{
  "num_hidden_layers": 12,
  "intermediate_size": 320,
  "hidden_act": "squared_relu",
  "norm": "rmsnorm",
  "norm_place": "pre",
  "qk_norm": false,
  "beta2": 0.95,
  "decay_shape": "exp"
}
Each number is 200 + 20 x the weight over its row's rms, rounded and kept within 0 to 999. Layers, rows and columns count from 0. The size before them is the row's rms in percent of the matrix's.

# layer 3 attention output, 160x160, rms 0.184, rows 0-87, columns 0-79
090,203,193,214,167,212,217,166,193,175,178,165,178,208,230,176,213,218,209,251,200,243,201,174,196,179,201,185,193,187,168,225,201,250,179,230,189,186,179,233,204,212,157,210,179,220,205,207,196,188,202,194,211,184,188,207,187,225,225,197,194,179,183,203,188,160,209,172,179,190,216,189,193,181,212,181,163,193,193,162,199
090,193,192,199,220,186,207,231,207,213,166,194,194,217,177,215,197,197,188,165,203,181,221,220,192,206,203,219,186,219,229,216,179,176,225,194,211,181,213,229,162,181,193,166,198,202,204,212,153,199,177,204,206,198,220,198,205,223,151,205,226,199,187,206,229,188,250,207,172,227,193,214,152,194,215,201,180,185,197,211,183
118,193,200,230,184,197,214,194,195,189,203,216,194,219,240,192,207,189,201,188,202,201,170,222,177,206,205,181,196,190,191,186,198,201,214,203,173,213,198,212,217,211,200,209,204,212,207,190,190,196,205,207,202,231,183,193,206,209,199,222,204,184,220,197,200,168,186,211,196,158,235,221,217,187,214,224,216,208,190,196,198
093,179,201,200,215,234,216,226,196,204,182,170,201,189,183,190,226,193,221,207,177,236,183,194,198,201,201,222,232,199,211,170,232,194,219,206,178,178,198,216,199,205,218,228,211,181,172,233,233,178,203,166,176,201,227,191,214,211,188,180,216,206,200,228,182,162,207,209,242,220,196,218,201,191,197,216,251,213,199,235,154
111,209,185,174,224,190,185,188,222,231,191,199,176,223,192,212,204,188,161,221,188,198,220,203,165,223,200,182,176,212,180,222,194,189,205,209,215,198,203,214,198,228,209,180,211,189,216,174,197,195,178,216,212,233,209,205,211,211,183,225,188,172,210,231,206,204,199,204,245,204,181,192,195,224,201,203,153,199,232,228,202
103,237,202,205,203,194,193,205,216,175,218,243,196,185,215,197,212,229,177,220,236,203,182,222,205,190,219,200,196,197,184,210,188,223,185,208,206,205,203,186,212,216,190,209,193,194,204,207,215,174,196,185,205,201,211,201,182,194,217,215,183,182,198,188,202,165,164,204,204,180,195,196,190,213,231,219,162,189,216,243,219
109,183,183,204,204,197,209,188,205,193,176,200,213,195,187,235,192,206,220,188,192,223,197,189,195,209,179,193,199,207,178,167,193,229,209,218,177,228,212,172,188,231,212,198,184,196,195,235,191,196,183,179,217,183,206,173,190,210,196,220,166,185,181,177,233,168,260,231,222,194,232,187,192,191,176,206,226,242,137,169,175
099,199,201,195,140,182,169,152,185,228,214,207,203,210,212,158,190,191,202,179,211,204,169,229,152,208,222,227,199,153,231,203,176,228,222,217,197,202,192,198,201,205,197,195,188,195,179,225,212,197,207,191,196,177,238,185,191,206,195,190,238,224,188,208,194,208,195,204,207,189,199,211,211,212,213,213,206,231,195,173,201
088,214,208,208,203,215,214,170,208,178,190,227,196,194,213,204,170,220,195,197,208,197,198,229,224,216,231,198,195,186,189,222,148,186,182,212,241,214,160,198,215,208,204,173,189,225,199,199,209,192,171,211,215,190,219,188,206,190,224,186,209,198,185,207,188,206,212,210,202,140,228,165,195,195,185,199,192,195,183,202,223
105,184,192,192,183,194,147,197,198,206,217,175,209,191,207,224,194,186,191,241,171,211,200,186,162,227,177,208,184,214,231,218,144,196,218,172,174,176,188,189,198,178,201,211,220,188,212,184,200,204,205,209,181,191,174,173,209,218,194,179,234,214,204,212,187,183,232,203,183,212,219,211,209,161,200,199,188,213,167,183,163
090,212,188,200,223,181,205,169,231,237,207,205,187,224,227,228,201,185,195,164,239,167,192,213,189,221,207,197,221,212,203,189,233,181,247,201,194,219,237,196,224,205,237,199,181,191,215,194,207,201,183,188,192,202,171,191,232,190,175,223,217,198,205,188,206,171,218,201,216,188,154,219,197,205,218,217,192,201,180,165,186
095,207,215,208,182,169,205,230,164,194,195,214,183,194,202,215,206,222,199,172,186,170,214,209,232,188,215,226,205,218,224,165,158,225,217,204,198,212,230,168,161,185,180,202,176,209,183,211,165,232,201,204,203,179,213,199,226,197,182,213,203,194,198,189,192,238,214,190,177,219,223,170,214,196,190,140,228,207,199,163,214
098,217,200,188,234,212,192,182,204,172,194,189,228,184,175,198,253,143,190,235,174,224,218,184,209,207,208,229,228,212,227,191,241,195,197,203,186,184,179,210,199,177,218,219,213,186,210,194,211,225,207,229,189,193,174,205,196,236,198,205,192,202,232,194,211,207,206,187,228,197,209,168,218,211,189,225,210,195,170,199,208
108,180,194,203,220,206,221,261,178,212,186,192,184,185,208,179,188,203,226,184,208,221,193,227,199,202,192,206,226,179,215,185,198,198,214,213,214,209,213,201,190,198,169,215,182,209,197,224,187,207,188,235,241,199,229,216,202,191,211,224,205,193,205,187,211,189,225,188,156,226,197,231,194,187,222,205,190,170,179,217,166
106,181,168,240,194,190,186,181,222,245,213,204,180,204,209,187,181,167,208,217,196,185,207,210,181,197,211,184,193,223,196,198,212,214,186,222,194,217,236,219,223,219,193,187,159,193,220,229,206,212,189,212,212,196,222,210,197,205,227,214,169,177,190,194,233,191,172,200,177,198,206,202,192,174,188,214,205,182,197,192,215
101,175,191,218,189,203,227,192,234,152,183,204,203,215,186,203,234,230,238,219,210,245,200,191,215,197,209,206,186,166,179,184,188,202,190,195,230,200,173,236,235,185,178,175,188,175,195,187,206,205,225,206,202,217,206,220,170,172,235,216,207,216,174,216,185,135,168,151,216,200,190,210,209,219,199,219,210,210,200,166,189
096,171,190,220,179,222,200,141,204,198,180,184,168,198,190,194,198,212,184,227,176,213,168,196,233,173,225,231,205,220,206,210,208,205,167,200,216,190,184,186,240,208,185,204,181,200,168,188,237,199,187,210,217,206,205,200,196,179,247,187,214,183,186,210,194,206,206,220,189,216,190,221,146,192,228,175,222,194,249,175,185
108,179,205,180,173,202,191,224,176,239,194,192,185,213,185,195,230,183,207,188,213,167,212,198,174,209,231,196,201,214,219,195,197,195,181,203,201,181,179,208,203,209,189,222,223,174,182,198,217,183,221,202,171,212,206,225,179,222,184,214,188,209,195,204,174,209,170,213,173,199,218,207,216,198,196,194,180,223,193,219,190
099,184,201,267,213,214,228,230,205,211,204,158,206,186,207,211,252,191,200,205,206,213,213,221,174,243,164,214,216,211,193,171,207,221,210,184,203,194,212,184,210,208,221,199,209,220,213,199,179,209,186,206,228,190,172,204,192,243,209,218,192,205,215,184,230,234,260,199,216,197,198,213,198,195,206,211,203,197,193,170,201
104,221,195,147,203,202,191,202,203,205,206,186,207,206,214,211,203,222,173,211,244,187,196,187,181,212,208,214,191,226,199,187,185,161,196,190,212,202,192,194,193,192,213,209,215,181,203,186,215,191,191,194,163,196,209,191,196,186,200,166,218,235,205,206,175,230,225,210,204,183,257,152,224,216,213,194,205,232,183,196,231
107,173,158,178,232,200,170,189,199,204,203,222,200,207,189,190,196,169,192,212,211,186,206,189,175,182,190,189,206,217,199,226,229,175,207,186,217,185,230,220,198,188,188,199,203,183,198,182,203,211,204,219,202,236,206,216,185,197,189,224,182,191,203,194,213,224,192,208,205,181,229,184,236,221,191,203,194,213,182,189,218
108,190,218,204,211,178,221,211,197,211,225,250,176,250,231,192,182,204,214,157,231,192,197,227,168,194,195,172,175,231,214,188,200,188,195,199,229,222,203,193,204,204,197,185,201,221,205,185,211,230,214,233,226,234,206,207,186,170,228,195,191,208,198,167,193,210,229,189,218,155,202,199,197,238,226,185,173,183,192,189,205
085,231,213,202,193,221,188,183,200,204,210,201,177,226,208,193,221,171,204,190,188,198,209,168,186,180,218,179,222,222,195,236,194,206,204,185,178,184,200,205,180,185,214,229,223,168,198,174,208,192,201,198,167,216,210,209,222,209,158,209,193,189,213,205,197,260,231,262,234,182,220,209,194,194,196,196,243,258,173,219,199
114,204,225,201,210,176,209,204,189,216,185,194,217,170,171,192,242,219,165,220,186,183,206,231,192,190,143,187,197,222,205,194,200,204,188,194,206,208,217,211,233,197,190,183,188,218,197,203,174,206,213,207,214,203,162,201,173,190,231,216,208,183,204,188,203,242,203,214,218,206,208,190,174,221,207,196,182,214,190,183,202
100,209,189,199,203,239,210,196,226,207,181,148,167,208,217,216,205,176,209,246,216,211,219,161,184,227,177,184,200,222,197,205,179,184,208,186,190,197,199,205,200,191,220,219,225,188,218,184,186,213,199,198,198,206,175,191,191,220,179,219,210,191,226,185,189,206,189,195,184,147,213,196,196,201,170,178,239,176,196,204,197
100,190,148,191,209,214,163,173,167,182,206,188,213,225,225,203,167,187,237,214,216,241,214,133,173,203,224,189,203,197,185,212,191,222,200,192,186,179,183,178,232,222,203,219,202,191,206,182,233,218,203,181,173,202,182,188,184,219,197,180,211,177,230,220,206,221,225,220,194,175,219,187,215,198,200,158,183,218,195,192,208
105,165,198,209,198,183,197,229,182,202,197,195,211,165,164,184,205,192,197,193,184,216,208,225,214,184,182,202,193,206,207,201,187,185,207,168,203,184,205,212,221,197,200,216,210,211,218,189,215,189,207,208,224,237,195,209,193,190,231,226,205,216,207,196,207,190,172,192,248,170,238,210,230,224,193,175,233,191,229,248,210
098,211,200,173,219,239,195,188,222,234,191,198,183,184,209,220,200,170,211,222,195,204,230,188,170,226,208,239,199,203,215,188,201,217,186,221,184,203,178,223,199,188,206,212,191,232,228,189,191,205,221,238,222,210,195,193,175,218,212,196,192,180,206,196,201,221,179,221,209,171,183,205,208,183,194,251,165,186,184,207,183
095,232,216,209,187,208,213,241,226,216,197,171,189,206,200,197,223,198,193,199,232,207,218,228,160,251,210,208,210,231,193,172,185,209,207,202,192,183,188,216,219,190,175,226,225,184,173,195,199,185,229,187,187,215,174,177,206,208,191,211,209,178,216,192,183,172,191,226,190,220,163,234,195,175,201,218,168,219,198,203,180
101,187,196,217,165,220,185,176,196,214,226,159,205,217,218,176,203,189,224,208,190,213,178,204,164,190,218,206,207,173,196,199,165,194,188,200,209,179,212,174,190,206,204,192,201,211,203,188,186,222,176,201,166,183,213,217,208,213,186,174,200,201,199,212,202,203,166,177,240,178,199,176,218,231,224,267,169,207,169,191,219
093,191,182,228,200,224,170,187,183,166,213,208,184,218,183,174,223,174,235,215,204,186,194,200,167,200,243,201,202,216,243,212,199,241,216,222,182,210,204,192,198,228,186,208,209,186,186,201,214,191,221,189,191,207,214,211,189,198,171,209,145,161,193,200,202,165,215,166,194,213,220,204,192,201,166,150,179,208,201,155,214
095,181,189,192,198,209,175,167,167,170,171,190,175,196,195,203,203,165,223,216,227,182,177,193,211,199,212,208,167,212,230,198,210,230,214,221,195,214,196,191,180,202,218,222,218,166,193,218,194,204,191,175,168,161,197,178,187,192,165,179,227,180,188,214,197,190,168,202,183,177,217,218,200,199,199,196,214,224,211,223,181
095,195,244,204,180,231,211,187,251,225,189,200,155,202,226,173,228,221,182,209,201,172,214,195,179,227,203,219,177,180,200,214,229,196,181,191,210,198,189,163,178,199,192,182,228,200,167,218,192,197,180,160,181,199,176,185,208,221,180,206,213,214,227,203,197,224,162,209,208,173,222,223,195,187,180,195,197,179,219,215,218
096,216,175,190,201,185,211,201,178,215,220,183,198,199,207,214,238,168,219,199,227,200,195,190,208,201,193,216,191,204,208,184,199,182,199,186,188,203,196,185,210,180,220,229,216,167,198,178,205,220,205,190,186,200,213,197,171,165,230,189,222,248,170,198,168,183,135,169,176,202,157,218,177,211,175,196,181,164,221,205,210
121,184,207,174,183,219,173,186,203,206,210,212,194,220,229,206,176,229,204,208,214,199,206,204,135,197,222,199,191,195,205,239,180,174,191,189,233,177,193,188,242,181,194,168,185,213,212,195,208,204,186,229,210,198,202,214,175,195,214,185,241,214,184,210,201,227,231,210,212,169,237,189,209,170,193,226,175,199,174,182,220
148,196,219,226,186,209,230,196,198,191,215,217,179,185,188,202,241,226,203,196,195,197,187,204,243,209,204,197,223,224,211,186,197,209,214,193,189,207,198,214,178,223,212,198,194,212,220,235,210,168,180,172,229,209,221,196,236,179,202,218,212,207,207,191,238,221,144,169,216,166,198,182,225,203,171,200,198,193,199,209,232
077,218,197,185,207,181,174,195,226,256,194,212,166,196,200,171,193,207,160,190,198,155,202,233,194,244,184,222,185,197,211,237,213,190,249,186,218,218,201,198,192,217,215,225,231,195,224,214,190,206,178,197,211,211,192,183,190,191,189,207,237,196,236,187,222,210,207,225,209,198,172,236,171,190,160,195,211,219,204,196,176
108,163,190,239,165,199,230,220,202,226,195,182,177,206,224,199,209,184,195,235,198,200,199,216,219,207,188,191,157,198,211,192,182,215,230,193,164,214,211,193,196,203,199,201,216,210,198,216,179,194,191,183,198,187,199,193,206,217,182,204,192,202,231,192,229,203,187,185,227,198,172,185,186,209,210,215,153,172,206,186,226
098,210,238,202,182,197,221,152,219,206,207,226,175,162,153,227,202,160,193,180,174,186,202,219,224,183,188,213,226,224,240,180,165,220,186,231,210,218,224,182,205,236,217,196,177,197,202,208,190,201,196,217,235,203,204,188,199,210,229,213,193,190,186,186,227,222,201,179,180,210,213,204,199,187,223,203,162,185,170,202,211
099,238,184,163,207,191,175,185,215,221,180,180,197,198,204,193,175,172,180,204,193,193,241,180,184,224,173,196,192,185,173,202,196,193,202,189,194,178,193,198,194,206,213,213,206,178,208,196,217,177,220,177,200,200,193,200,199,214,174,210,225,217,219,210,190,191,200,191,146,259,177,229,204,190,199,177,217,179,214,207,171
090,180,216,231,189,212,242,252,233,193,203,179,192,206,227,204,198,218,180,214,213,212,171,212,214,174,238,174,195,213,190,186,188,183,218,191,205,204,200,201,205,211,207,238,205,232,203,199,202,250,192,216,210,178,213,214,192,183,205,202,213,207,224,167,199,159,207,217,212,215,202,204,180,202,209,206,199,199,191,193,170
091,191,174,172,177,216,194,181,211,197,197,196,226,184,201,168,193,216,201,198,164,221,176,173,193,210,197,236,193,187,188,207,166,211,217,217,196,214,212,192,184,198,181,173,185,232,221,230,183,220,194,192,204,187,201,188,210,195,174,183,200,217,199,192,226,222,200,191,192,188,182,160,193,218,200,193,203,234,149,157,202
098,175,221,208,173,191,183,207,174,240,217,180,222,212,213,163,187,168,173,190,243,195,203,207,164,224,189,171,193,204,236,197,176,177,195,183,208,194,200,202,189,170,225,188,224,201,227,186,181,198,187,181,186,198,184,217,219,192,162,184,213,207,209,215,211,224,190,211,185,221,175,213,224,201,231,214,217,212,177,221,172
104,177,206,188,208,188,177,212,176,219,210,226,207,219,204,194,141,201,222,172,185,218,239,191,209,187,202,213,200,198,185,209,186,177,175,189,225,171,199,216,210,168,208,178,226,188,205,205,189,184,189,210,183,203,179,234,175,213,175,190,234,188,205,220,195,210,139,181,225,201,172,194,227,228,184,184,182,190,213,205,230
094,159,203,198,220,199,175,221,203,206,228,189,213,181,222,174,198,195,216,210,212,199,203,232,170,196,176,219,206,196,213,230,195,209,202,189,207,187,204,185,198,206,207,208,217,200,183,204,219,172,210,193,202,198,200,236,175,187,217,185,203,222,198,192,196,196,179,198,163,218,185,209,161,228,232,184,214,170,217,203,187
098,193,146,178,186,206,205,183,186,188,170,212,208,198,167,184,170,225,217,175,174,207,192,196,259,180,184,205,194,176,185,170,217,244,194,248,172,209,196,212,209,234,215,211,160,162,171,205,174,219,228,182,212,198,201,178,197,224,215,213,193,187,168,219,197,179,175,181,215,192,167,190,208,207,204,224,185,178,216,209,207
107,206,200,252,193,199,185,199,231,179,204,185,206,188,212,189,219,203,179,230,173,194,205,222,168,203,215,188,212,202,178,228,161,203,210,202,170,206,216,185,182,223,176,214,208,192,183,185,227,193,221,186,175,222,204,196,228,212,206,221,181,203,223,190,203,193,213,193,185,229,220,183,210,175,191,165,166,211,186,180,212
091,211,191,199,233,213,222,228,189,177,188,204,219,216,215,206,165,213,196,190,192,223,191,211,215,165,179,174,197,155,174,217,177,210,233,200,195,224,208,223,184,225,181,206,203,177,192,197,191,204,222,174,190,227,207,203,214,190,180,227,162,188,220,222,208,223,214,187,236,191,243,176,215,193,208,226,182,189,195,179,202
104,183,163,191,235,214,204,168,253,196,137,194,216,174,144,225,215,186,215,210,186,229,234,170,232,215,218,192,202,212,185,165,222,171,193,191,204,183,199,181,190,195,211,210,208,191,204,180,191,189,193,196,193,217,202,207,208,221,193,165,205,230,207,228,205,182,214,199,213,222,208,177,208,199,206,210,208,227,187,199,194
102,208,197,226,153,201,187,205,185,161,220,184,232,220,202,183,196,198,222,166,219,195,169,203,216,211,240,213,196,200,209,167,194,197,176,223,227,213,202,178,201,206,208,196,185,165,194,205,198,198,194,184,190,170,212,193,183,182,231,160,203,212,165,197,183,204,231,230,222,180,189,213,205,173,231,229,189,250,157,209,192
088,211,210,182,247,179,194,233,189,207,195,221,193,178,154,223,193,197,182,225,167,163,206,199,191,165,191,203,204,203,218,191,181,189,211,197,193,156,216,181,191,216,217,220,236,175,166,171,231,225,210,210,184,203,202,203,190,195,171,213,182,164,216,196,192,228,220,173,182,202,210,175,231,182,183,150,211,226,210,203,212
084,209,220,196,209,178,175,160,186,192,189,204,165,214,219,196,202,179,221,147,207,205,196,180,176,185,206,179,180,206,177,195,157,198,194,181,193,198,219,207,222,199,192,212,170,201,207,177,210,193,182,198,192,206,223,194,206,192,198,220,185,189,203,183,207,197,219,141,185,189,188,190,236,213,210,202,218,156,182,178,212
094,189,192,228,212,227,224,219,186,219,173,180,223,205,211,232,219,186,224,181,231,233,222,194,225,202,221,209,175,234,229,150,179,216,209,193,199,216,202,164,172,200,184,203,184,224,203,222,183,232,160,206,208,189,210,189,209,209,184,189,188,190,196,196,212,182,215,201,181,190,214,198,218,182,240,209,174,177,203,204,199
097,183,207,196,182,180,186,189,201,207,201,176,194,209,181,215,205,200,149,209,186,178,207,231,206,214,185,216,157,207,211,219,197,183,208,180,205,200,171,202,202,168,209,175,209,214,225,191,186,182,196,231,224,208,185,228,175,212,225,204,211,213,198,182,198,175,189,206,139,218,173,214,158,190,231,186,188,178,198,193,184
095,236,201,211,199,183,192,208,218,164,245,236,220,237,184,221,192,186,182,207,216,151,187,237,175,196,184,195,185,184,191,209,217,235,184,223,207,194,159,214,217,172,197,201,189,224,186,205,183,220,236,224,221,201,183,184,192,200,225,216,187,193,195,158,185,194,197,210,192,207,169,209,183,226,160,212,227,188,206,213,182
095,202,216,210,212,208,197,203,203,195,193,202,204,203,192,149,186,183,227,168,201,204,206,204,208,192,211,200,225,199,238,207,176,192,194,208,229,206,238,187,163,189,194,196,187,190,222,201,198,205,195,193,189,173,204,222,195,166,228,165,189,209,197,208,183,180,187,176,191,185,251,173,242,202,195,191,200,211,188,196,203
098,207,215,200,202,178,225,206,202,175,183,208,209,187,202,214,196,214,199,199,170,185,244,227,228,176,206,191,194,205,186,193,192,188,214,215,186,198,222,199,176,195,204,232,189,217,207,198,213,223,197,235,225,221,196,190,198,214,194,211,191,198,217,170,199,177,202,214,166,210,208,184,203,174,186,191,205,216,210,209,206
088,206,194,200,246,174,178,191,211,196,178,172,190,229,189,225,193,224,172,185,169,197,209,204,235,168,210,241,190,191,180,183,216,204,220,185,200,214,198,176,141,186,195,193,204,239,224,219,183,178,177,185,193,186,208,220,237,217,166,210,203,235,221,186,216,160,183,182,221,207,176,169,227,220,214,222,212,221,213,218,178
097,194,191,196,196,226,208,160,172,228,179,193,162,203,164,204,210,204,230,205,205,213,223,169,227,174,220,237,183,218,216,211,184,209,183,210,188,171,172,234,172,189,205,204,237,173,222,191,218,174,182,191,163,192,195,239,194,207,174,212,190,198,210,200,194,211,155,226,235,196,222,184,198,196,188,198,219,246,183,238,222
105,175,208,197,195,206,214,209,203,223,202,205,212,185,201,194,169,189,192,197,220,208,207,204,204,196,194,217,187,212,210,202,208,213,210,206,225,215,169,191,216,216,227,220,192,232,218,192,200,208,221,242,213,205,170,178,155,204,231,204,180,182,197,185,187,254,238,168,193,203,208,186,228,181,214,210,176,179,154,183,189
099,203,224,214,187,244,221,199,198,183,212,225,171,217,200,192,228,211,214,213,234,206,204,219,214,194,238,190,170,189,206,189,184,193,185,189,182,206,197,211,201,201,190,199,215,211,216,185,243,175,166,209,197,223,220,217,234,199,188,210,185,169,217,184,210,170,155,196,197,205,199,224,211,181,181,221,193,217,181,216,218
109,223,226,223,185,179,203,216,180,238,207,221,223,218,231,191,193,212,208,180,229,216,205,238,192,208,195,179,226,199,175,192,188,214,199,186,208,218,222,197,174,210,186,187,186,220,227,221,178,221,174,204,217,184,186,187,242,207,160,218,197,194,216,205,231,178,189,207,210,174,178,210,222,187,177,248,184,187,200,184,199
099,207,178,190,211,185,205,174,195,208,176,178,245,193,176,188,206,205,185,184,192,167,217,191,229,208,183,238,214,205,209,176,220,193,197,171,200,196,199,209,188,173,198,212,198,198,235,207,185,211,189,196,209,202,184,212,174,195,189,228,201,192,211,209,225,224,189,195,143,179,207,204,200,211,172,153,231,212,212,214,175
112,208,205,176,194,199,201,214,170,169,214,197,226,172,174,190,186,188,224,210,204,175,181,208,191,176,175,218,187,207,220,214,181,222,201,197,188,196,177,231,215,195,190,206,184,209,197,199,186,209,218,213,215,198,179,177,192,222,223,232,210,170,209,200,200,160,192,221,193,210,195,241,192,179,187,177,249,210,232,223,160
096,184,185,214,195,212,219,200,192,183,179,194,181,212,199,204,205,190,244,163,230,219,185,215,228,199,231,187,202,226,220,160,179,182,208,182,205,212,243,173,146,175,217,193,219,210,206,207,189,229,207,199,172,191,183,213,207,163,169,199,212,205,213,189,220,203,218,161,201,216,214,170,199,247,221,170,189,223,167,169,226
104,148,191,219,237,206,184,211,220,220,187,192,184,229,211,196,194,210,184,208,193,185,209,220,196,199,186,203,223,201,193,215,197,209,229,179,189,210,199,203,177,214,159,198,210,218,202,215,202,186,212,184,214,217,217,209,224,195,202,251,187,172,221,186,227,170,216,192,232,240,200,178,193,176,189,227,190,218,196,189,196
089,218,159,170,193,186,214,188,192,216,187,178,196,191,212,185,194,212,203,209,180,189,192,185,214,202,182,194,185,170,162,215,210,192,221,184,176,195,168,219,197,187,182,215,222,185,197,213,215,165,182,175,194,201,172,186,230,218,148,219,200,225,231,207,196,172,191,166,197,205,165,207,189,243,185,199,187,178,195,175,210
112,211,202,209,174,188,170,141,195,175,178,225,169,201,187,208,189,220,198,211,157,194,212,196,221,190,217,207,177,212,198,217,168,194,194,198,191,189,205,192,179,213,194,225,204,158,193,179,192,205,192,191,183,199,204,193,194,207,181,205,192,211,205,214,186,216,197,212,238,178,226,150,240,198,194,202,224,202,202,217,226
109,166,194,215,162,194,213,216,209,183,209,223,206,206,204,185,177,221,242,174,186,132,175,215,192,160,219,211,167,151,215,191,222,234,216,199,180,229,183,200,187,173,180,206,186,229,187,200,203,213,215,222,229,185,193,185,210,205,208,216,196,190,197,196,215,221,196,195,228,181,186,186,201,232,191,206,191,207,213,196,221
101,213,237,176,194,170,185,194,204,221,211,213,191,168,213,184,180,208,152,210,188,163,209,238,195,194,241,218,180,229,214,212,231,218,210,237,224,208,196,211,205,207,185,169,153,233,205,218,190,202,210,208,214,175,210,195,194,193,201,185,186,193,170,200,204,171,204,209,188,222,171,244,214,192,192,228,155,212,216,212,172
087,200,207,203,214,184,242,180,210,228,180,209,155,167,164,197,221,215,205,182,198,165,234,198,231,202,162,222,195,199,218,210,222,176,220,200,211,213,234,182,202,221,205,205,202,165,163,222,192,171,196,172,181,196,205,195,206,170,223,155,196,220,180,211,185,216,210,238,199,224,193,206,188,233,222,170,242,210,227,213,170
095,186,177,231,199,197,155,169,167,199,221,182,226,182,236,166,175,216,200,202,236,214,173,182,148,185,189,202,207,183,211,194,202,219,206,202,186,215,202,229,199,169,179,155,189,221,221,228,163,206,196,222,190,183,158,186,194,226,185,206,207,182,181,200,229,227,200,217,191,198,181,208,215,209,165,187,214,226,184,214,211
097,197,217,185,180,161,187,181,184,226,176,234,217,189,188,180,172,208,185,178,161,215,200,210,201,188,182,209,195,180,213,218,211,218,215,214,216,209,198,180,197,207,207,206,178,195,211,190,186,215,239,210,207,206,222,198,213,179,200,206,183,176,184,202,193,213,179,219,203,229,174,191,217,143,227,263,185,194,167,186,197
096,163,195,196,203,165,191,179,231,206,191,221,161,239,213,193,151,187,157,222,209,188,181,202,222,162,212,205,164,209,204,222,234,225,202,199,202,193,172,203,209,199,154,222,196,188,195,181,222,215,232,197,204,219,227,222,186,172,207,225,165,196,223,181,200,215,188,188,200,162,214,154,213,206,187,182,208,211,182,222,240
092,207,220,182,214,188,204,207,159,261,204,211,196,213,224,177,206,210,204,174,208,189,180,203,212,203,180,191,199,212,201,231,195,220,221,204,200,213,213,226,197,195,195,207,197,231,233,221,178,197,205,192,229,216,186,214,191,208,204,206,183,178,196,199,198,206,213,211,180,187,223,198,205,208,226,215,237,177,190,212,210
103,208,220,195,176,191,213,222,171,241,229,235,184,267,201,182,178,208,188,182,195,175,207,225,208,199,183,198,170,195,198,201,195,203,187,251,194,190,202,240,221,197,199,192,188,228,198,184,201,219,211,228,226,202,190,196,177,208,195,255,163,149,164,193,197,189,206,180,205,203,185,172,214,220,228,209,200,153,178,201,220
114,188,180,219,160,201,203,207,200,255,205,189,196,157,178,203,185,172,171,190,186,177,217,230,218,237,182,221,191,219,216,201,185,205,191,185,193,215,232,195,216,201,194,173,188,205,191,217,178,204,196,193,203,190,171,191,188,217,207,199,198,195,210,205,234,212,184,210,202,192,198,192,227,202,228,218,197,216,189,212,177
100,190,177,178,202,195,201,185,220,255,153,179,200,183,192,219,181,186,159,236,214,184,213,199,183,214,165,187,215,250,215,231,179,188,182,218,211,172,191,203,223,202,209,170,188,205,210,189,178,222,199,217,223,193,175,188,173,211,208,207,203,221,197,196,212,192,169,194,237,193,211,202,236,175,211,204,183,204,219,197,207
092,218,178,201,209,171,199,204,199,156,193,192,195,191,174,197,211,200,207,212,160,196,213,204,229,190,192,240,214,202,192,187,211,224,183,231,191,189,209,176,200,220,182,231,154,179,151,197,187,233,232,193,206,206,198,164,204,214,197,205,177,172,185,218,197,198,212,201,209,185,234,203,214,187,212,179,197,224,197,193,207
090,208,200,208,180,178,185,186,195,187,227,228,227,240,211,181,204,196,202,208,200,191,191,215,207,187,213,182,176,181,173,196,195,202,187,193,214,201,158,182,193,176,203,200,199,219,206,194,199,245,193,231,198,177,195,200,177,214,170,193,192,186,187,194,208,182,181,199,208,202,210,176,210,208,242,235,188,216,183,179,206
116,202,199,193,196,176,210,187,190,200,184,216,187,162,164,210,196,210,210,212,168,192,221,203,229,216,213,180,176,215,212,179,213,224,200,205,187,201,204,201,193,208,190,216,187,204,190,207,190,207,201,224,200,184,204,193,208,211,217,191,222,212,191,181,204,185,155,209,203,189,174,221,182,186,188,236,203,205,206,209,207
104,195,196,173,222,215,223,213,174,190,194,182,218,225,179,217,189,214,186,183,208,220,201,180,249,201,216,225,200,212,205,180,221,168,201,189,221,198,178,187,189,192,174,181,225,207,183,184,181,211,193,201,196,206,202,177,200,191,172,196,216,200,200,210,203,145,202,215,164,235,179,228,176,152,184,184,178,216,186,175,161
085,173,207,195,194,193,163,217,244,230,220,194,195,167,178,165,222,189,173,211,174,186,193,209,175,177,208,221,184,221,175,210,236,206,203,217,181,221,194,170,193,206,163,228,189,222,176,214,203,183,197,187,218,188,210,193,217,229,184,199,191,203,199,198,183,168,216,183,176,216,208,226,171,169,213,181,172,185,245,205,196
107,209,206,212,220,176,186,204,219,197,182,177,197,200,209,202,201,204,184,177,166,169,220,202,205,212,189,201,219,222,193,189,192,172,205,189,218,177,224,189,218,193,203,177,202,166,208,195,193,209,205,194,180,187,224,207,193,176,218,194,215,213,184,203,192,156,179,192,177,218,195,211,217,195,199,216,237,196,206,154,176
081,236,166,214,171,194,169,197,187,158,204,198,226,211,211,205,213,225,191,209,175,211,209,201,200,200,239,205,217,189,174,199,170,220,174,227,207,192,188,217,190,195,177,203,185,200,194,203,174,200,205,165,205,166,190,183,198,212,161,206,173,187,179,195,193,190,195,211,220,235,219,245,172,194,209,198,223,172,215,251,210
088,203,211,218,203,185,181,206,230,202,196,171,188,209,194,235,238,188,151,229,159,186,189,233,196,196,233,250,223,187,194,179,171,190,206,188,213,217,195,167,212,200,180,190,161,228,195,213,200,213,213,207,192,179,173,189,217,227,227,196,186,197,194,188,213,230,194,184,183,225,165,200,169,186,208,180,180,178,201,168,205
090,200,183,188,207,198,207,187,200,241,216,224,218,210,204,187,200,185,193,190,236,224,246,181,189,250,176,213,211,203,200,197,224,223,192,185,170,188,197,240,205,189,184,222,210,190,197,202,212,167,218,200,192,212,192,222,186,244,184,249,187,205,233,165,211,232,207,242,209,185,176,221,206,200,164,177,212,206,208,231,199
093,176,231,216,187,176,195,225,203,209,235,199,179,171,226,166,177,193,182,200,202,152,166,222,210,187,218,184,206,204,186,226,222,226,199,229,198,222,201,211,184,244,175,207,178,196,185,189,205,209,229,206,200,188,220,201,196,191,209,186,153,178,171,178,186,224,217,214,212,217,187,201,175,201,196,224,186,207,196,209,189